Weights of a small transformer language model: rotary positions.
Each number is 500 + 25 x the weight over its row's rms, rounded and kept within 0 to 999. Layers, rows and columns count from 0. Numbers have three digits each. The size before them is the row's rms in percent of the matrix's.

# o: layer 2 attention output (transposed), 384x384, rms 0.142, rows 245-255,308-319,372-383, columns 192-239
# v: layer 2 attention value, 128x384, rms 0.0902, rows 117-127, columns 192-239
# up: layer 2 MLP up, 1536x384, rms 0.162, rows 0-36, columns 192-239
# down: layer 2 MLP down (transposed), 1536x384, rms 0.0401, rows 0-36, columns 192-239
o308 104:533484509486486481514534513500513516497500510512512525522540517515506514500550452455466490467505449460472475530493486489483486502509529536501464
o372 107:504499458523486463532486492499486497503508482474459498490490499501490499517522518553487496494459532463488527475468501515462471444510458485550487
v117 101:485471437528498518506526520498495527541485468497500526514476457494461481484468505536483496492465498509505450500536536488471527471517496484487536
o245 103:473487536511466487469474480546478513485512570513505501501482470485479484518497553465519523477499503504454476506540489519493548494520500528467528
o309 112:538534485463473446512500519459498497556523453495487511480539529504497513482445482506479509495465477492518536539476516544512469495508495505546506
o373 098:488496460504513489517511485495484539470509495477537539485482486525555496477496489520497519496465470507480525486503491510486506486501445535491481
v118 101:459506502481480519502479519479518528495541493496511458524524478520503538517522462503532474509460488514494486521536437540518521473524525515516502
o246 110:518531473478474506458479508539520497529517502507491527503474495474494514484506520546466522492508537536525473477525461459514454517513496485473451
o310 101:505470520527508487472487488481482486518458476556500496522483572539501463508515509514525481497472491495519532453517504475455492506514477511412502
o374 110:474498512527483500518500504529512510530461510481534515489448499479497461488461479466475470451497525503542465571511481479494519492472534496537483
v119 097:512490521491525532528506502489547488467487494521474459474492525493518550520492513517523504500539518539520468486506478504513491470539480507534496
o247 101:503518529507475485497524527490477516459466467456503511568496450497501515505521500545500480519489485511521515487499478474490476518559479508508472
o311 099:512448540573524456509501490494497494503539557552467479513531483523462567526515489518504513521497552462451464518482481501500505480547471508505516
o375 106:481470524481499537492563504525533505550471471509522521510524492502508487465483536488538448475493498540454486503522498498511492519468533523495486
v120 099:509497524482551465494502538485467477487459479495521543470457508533512437475514488543486500514494495467509527471511514520493487503509541479500523
o248 108:502551471521546502472492489501517534472475505513516543475485478500524526507513508503430502472485486515473528517457507455517502458482482485470525
o312 099:516477503506515461536519464506479502516504500492527503523477502524516537491489512488471509503518474510493502490527514515506526493487501490464516
o376 104:473517495473502499437513520474495493541506518486507523444533491479514514499515452470486483475538495514466468520431476526516526531509479490535494
v121 092:512443510518479487496572485490529495498460497469500491531516484459511486495530510477488529533476458488528507463521495514530459493483466454575524
o249 104:529489471470518494526540518508505469520492488518517472498465516471528491484531510515474453496484496527490483539469441519500486480553509541477491
o313 104:474510514453490475513510493477511514484480515515527530515476461480535479533527487472527498495483491510489510529495511497532540483453474472497512
o377 097:472455490521506518512476489521466454509519505488504537481492521516476497493531465499445500532441495467489481485491519448510546523526518492511517
v122 097:546526502493488471521506462462495493493515511479534479529499522499480474524482511474506480447529497532526540498478462522479501472511495521510518
o250 107:454490466502478516528498522479487495489499480458513506496534494548525502501513499538492498548514489530525502538517459488518514481541542502506503
o314 100:563513479529492525493503522522484510497537537519519498522508507508532500521490541474514494479574461492510513496521509513477504515503497519460507
o378 102:462534510474530508520458503517552511478506472477457501486527464502562531505466480472521484513453512488552462510533511539503527544475472539529477
v123 101:504456523517512497477495511515451501483477506494550522493512517524513522498521493486489484506534454461514484503501493525474505577495465511490488
o251 109:522475477455454461495531503491498506540475491503496528479492501488482504469518549465487489493470518517478471549479475509478530479479525513534478
o315 107:516513513555516521483521477474479495533495489468522509526472514508529556498487530475461509532493472504520520548481497496462510487509477484519509
o379 105:483506505502488533506487507504527493469547526470517537516484470555484522492528534502506523486481467517500454489513528505529551528531497498468504
v124 101:455485511541506523519456477488472494511486475442504468484509461500500534481471477518489541487512476483494460511499516504488516514498511509479521
o252 099:520499515512537495462515568476481499506525515488480491546491502517499508452499458514486451488475503524507504546487485501553471449496510494474540
o316 110:421476474497488494528481459469520513521505482501530504512456503521453513503524486488498528470510486493509509485519497499463493555518490523494493
o380 096:547479495497546494491492514495494430506512479523516489494506514467491516492524505497512482500488495498475524467525536466502519513504539497500511
v125 099:495491479568501501508474508510500450508537518436491484475489493494470511475481498501515477514531521487483508552473468485540523534514488453493511
o253 102:485510464490456507489516474523498527508482496518501517512540466468487476513536514496473481514515480506514506472470547538515449495481500552466545
o317 107:456510517513483529496470480512468527511444494549483508469434514490510516503460523489453472464548464481513527487452541473508546563521500546504560
o381 105:527527488472487477493510507482521496514505525472498511504509472514516474501522504534484488495491477523460556466433520503480487445500481490509532
v126 105:525480485487472451482478502487515477507489508492478489526473482522466510461487488512495463531504467508520496516505459491534511518519455503488467
o254 110:484496506537490491503506467517482491500494503537511520526456477488451483482480495467537484521462511467547503504536478508482499521522507501480499
o318 108:520488507492508530497527482510553470432479476499472534482515508502483476542536512519511451485523509476511484495537532489534515542510499431506529
o382 106:477468474513497504503528557481471508530478466506519510473485484501536487509505492477509531510460469493474502457454502538471519514475527515490499
v127 094:578524490489478498487463509465524478511480493492479441512510449487514518528514475501524516483519507521504501546495438517507491511513510493543499
o255 094:444557457518583487507544480504506498512516499475527520481520495522497504501505489484441481547533498498531530531485506500451526487498497514544496
o319 104:485475532471475553493462481465519540484525473530476510501482434478559524534479535532476495530530537474497516514495533505526480525476468521491507
o383 097:488508508492507537515555481507509535509520532515500565496542505512525492503503519515530522499498456530473465502478466500515504524446500496481506
up0 099:476480490486505431489507533498488491538471544485475519495514448549504489518486448480524521508481492545522507480494521504546494551495487533500513
down0 095:463497546475542457447492503497485481489456508526530500545493520504511567522462496469505485452504515510520542523458543529499505475483510502498507
up1 086:511567473513516505522552503460500570523482525515518505476493469479469528520490464520463497511515488507509483477540475492514474514486478484459485
down1 090:473465462554528504512481465496521500526474542510495488505501516472506483469482491481491476514481514447513482491526448504484544455533515495493491
up2 107:486498496525515510520484532500537541482535495544462519532533534483472500494517514485505552525491532448551497510536504507542517475491560500464549
down2 105:501470460451467516501468488529478478536477506506486461480524515491478519519482477509556456510526506480518516519460444496489457532462539472442572
up3 076:514491496469499535516503511467477490518454507501509477478508502499495496509517508504507484521467452461517505471491473469526491505496511505478480
down3 077:448537489481495517494512504526487489474489468537466479498510497504567515506513494468520534493513487483537478486503489516503518489454503495493467
up4 024:490545543514470497502504521535470500514492480515566505498491508541478462499546471508554483457511502488549475498440494524500473473499500516527513
down4 025:519529510493531513490527526491506541437494484489475442521508582510431509503505505488493506494552484561478486509496459485460530439530546515538465
up5 086:478485548450547496523490473473533484509523509502465499508505540478547513527497522490520442513521518482485515501479451461475553485478505478536554
down5 083:459513490501468455481479454479517538530481533508456480519476499468527518483481490518476503524488527479510492505511453457504526450489502521522524
up6 105:488499510543506525524519518522516475533522517517519495459489497507432494480529461507504502488524483494507500503487504463536496534508474485517535
down6 095:511455516493482509487527522475546503510500477515504455535497528496522520527505508511467481438484483512493470482481482540548486548496510493504528
up7 123:511509452476526488463548495501511477451504464510506525492466496487473516485507504488498510544510469477483519502502482489493517483539483543522524
down7 113:550485503479523488452481507521512471510479530519500500526480468533533489457500519563519510530457455494490502499496517484521521514506502497482497
up8 128:522461495521481440508507475507467526550481515523530500478492508525478507460487486530509506492476490511455511490531530461449515465529495552536487
down8 119:527463525474498511486467484458527511514463539490483466476477504453510498504507465454499508486486478515517511510483515492475483483489537542544481
up9 083:503494477517534529470513517516448505485541543512488497535501516474499527488494512513511521517479527530499512503492520485527465512475470484490519
down9 076:466482512528477493539477526516480481524503474490504530504525536481461472510506523424468491495469532503512526471499502517474483491480481462506537
up10 119:526519442480518498451542534495533497488521513482522512493538523548500500528501503499543516496486494485476506499520517523524511480519502467429500
down10 128:477441470497488494497553501491455522499472521499542505501538491490522485469467559462542498488465499528436502485500477525528490477503469520476510
up11 108:505497505476526467535465520499515536509490517501514498495454535488532484519492526506505494510479509524540466484514473500443460484465497570479489
down11 107:494491496532482512535520540510531517518488493503538470484434467435510494480500496523491502491477519509474491494482499506490497468485488508486532
up12 068:481475488522494496530478503554485464488515538578547468525475520505520496513478527547511510538509528547530498481474511495469493519503479499468521
down12 068:469483480521535488511479513489524503455481466536501456525510521516530495485480517497523504513485536525536501465485471506520512548530535502494515
up13 142:499482465495500526543456536484455528450496497469448443511515533521466481503479475484528550479481523509555502435486462520489522528489550513502491
down13 141:529532478503540465490465509470533508506511497466471479482486503527465456518453516504465496537468507512492524481462490473543522520452510513496490
up14 101:556521486483519478510501493451519548503540451511468458495490456470483531461529495491532483501586505498509524475538494472525493482533496459498476
down14 097:488511537505480538467466515498531523546564512491524510516514488471461512522529534453497523522517507505420518501491462477512496520538483496498489
up15 029:462550443488467520458491506493528522508507506504529482479436514516512521486546476467527508521508510499499482507508486551493535477517500472485466
down15 028:514505512504458571521518494508496557547517513484490510516488474492455522460499491533453488481494487471502505531467458475522472518508458499502513
up16 088:496498499488472486485503462557517490499507506551483521515519473512496503547472448501497492540467495474478486531512533503466452498498498527523480
down16 097:520512480496486480532532508539499490473478524541542498520539517501483527543503471497501486485499504488452502520550529489519489492485472527516508
up17 089:517526483471502495504491529468514488521502489528475497499532505484481512546522510502485504485548493459559544504530512500514498497503482533483550
down17 084:483505463485510536514473534497543500497476507534516528532494513545478491528520493480498556511524485513523486523474471528496493452488524503508485
up18 090:469485542529519479512497469541505510510443505512473496503509486510500538473510492509442479496508481469497461478535476538547514516484460543539484
down18 093:503488506552474479463521496486494482465456508523538515547506525511508521472509491456453551480484519460511481504478539492511537517478484509535493
up19 037:475465496502513470496510520524495447485509543532498437482508531502507492468513536495509491500518510505507524517549502526504482481498503524486484
down19 035:554530495486528506505516488452522528473502537531512503510522504493502529492488530492478536517517499503521559467467507499510530470470483498520492
up20 133:494478511467481556523492508493504516495556501506520507481493489493495489512555525542497513470476494494473526507447499460507509488516541472489509
down20 137:550491516527498515465484455519480496460518499493489518462556519492463498519503456517469512485507502531504461486503522531482503507501484507498528
up21 116:522455507537483550492528451495492530494515513493506474506492496490469526516491527530515465499504502467516555502563494459531451469501512464528509
down21 109:522493468498511525493487509498534493472524536532455491480523468472507481503515481477514499507505517520493545510523512490477531483501483472538515
up22 095:515511509557509542501496499455514514526532506492482516455502504548510474500464458478469493525509513483507421514544508485486489490513518507478476
down22 092:512525494481478542480567488493475467507515515506541505472529500501531546501477502523519451535504500502517493503510512506472487535523476477509511
up23 098:493496507525502526487523470466490505495520500513515520517508486517519495463499506547487485458537470508541527485448484526513480473473551482511560
down23 107:514523515524497504471478523502423486539559519507520536514495519478512491472509503456473499450527523528489536520494501523524520487499467501543521
up24 091:457472493530465532459478497521546520495499507516516490503475497542442468539518447541459484503483507516469450521468505464476469498515513507507477
down24 095:491477497549507521487494503496533536560504465491501513514502518546414519504550498518477507513489482491511468480514525475496482538477533509483474
up25 041:507512484541534511514478470505518441522547497512537527506468476491479473556497485499484529552492487499524457490444531470509545505503495499535493
down25 040:522501508534499490502506542534494527530481501505492504507492553470510528495506453487521477508476507491530515484454497509521487508518542518462483
up26 024:481479488527466473479508496492481510528472495463528490528502528478536462448544508472522476479515515513516439503505477476484548499503477484460489
down26 024:520506541527476487505508531494509510495499500521525441497510475487524571493552515521509495484546497502512499502509495496535458529483489514501495
up27 107:452473516478479492492480531492458540518497529463516513496475477517497496485465519539524516548499514501478448521493531522481489516492499509467494
down27 109:484456522491513473506483520493560524517528472444516476456473489493481512433509517508520504496563536509481458539518491505410500472477484523548491
up28 112:493475491530450540478535461535523508547504471536447494487465467504516514498546505471483522543533487518498467514558525490500525511509489520496470
down28 110:515489461488530504470488489517510479513481535489470511533514482494469515505505507517501487487523498482508522486500479507562529495491465495436490
up29 095:496526510515532493481491487517519501535469524489521503488519518497519519493519452495497544534508471453555521517514498499471514501470469542448495
down29 108:492480476497523494490465500462530514498489559447539483448478475488497540550474528502507507502493518487487510519477491503492519548509497517524483
up30 107:516459539501472493539496516494516480520501462480498447481469507512520539473493504501500490489493512455559459499514528504525510472515504501518489
down30 105:526505511493493484513481484534499495462521495582470456527528472526565500527507512501509507489490506481468528505499502467540496495505509503481481
up31 066:515518483508484483520473531490469512488512506472522513537485492524490446495517527478507517501524481496528453534503495450479502545498502495497558
down31 065:450491532497484466489512511501471496498481439535492468520472514435487449537540511489509515470539502571530475522537481475499480509476457551470507
up32 081:506443500505520510509510501514481541483528493488555508504452465497495471491530496487457494540487509540486505505435484510472467485467507508548491
down32 079:508507497506537508494470486519491495516537495543523493461481488507475524475508535470514539504477476505476506520512475530452442496466476510509527
up33 124:498468552502457464489526526474483493521516469477517468533514507514543512483527506521499490515454480481495524496479527508530496513514512561489532
down33 127:507458502515534560484512473530483462544535479451502479540529512471496519517467517509505486429505450525483521485503479510519479494513508505471494
up34 119:477490530464525510515521480515538512534521502491503481484504470521512494500492485452507496472477549553553506548542500532484497525487485536508479
down34 124:482515515516510476493513533532506519479473495482495479430445517505492503481484547522556532519527524502456521530514490499465525507503507488474543
up35 066:502483490502491527497514504553529524521491486530530516491455487505475461487520477504488538527488474492507505501461499520509528496511434492491466
down35 065:529501482518502510499494524505504482483539510499507489501519523461483546513494532526475535535443530460488501535529505489498494531482541532436511
up36 095:533478495505500493517533471519505459437527488539534483483418520456510462551511510515518475470526472475506546457511508540514490511479508473486472
down36 091:505520538537492527512498524509532460484491473511477497507497491474476485504506507505538505461467497533483448480494511485520526468530468477522481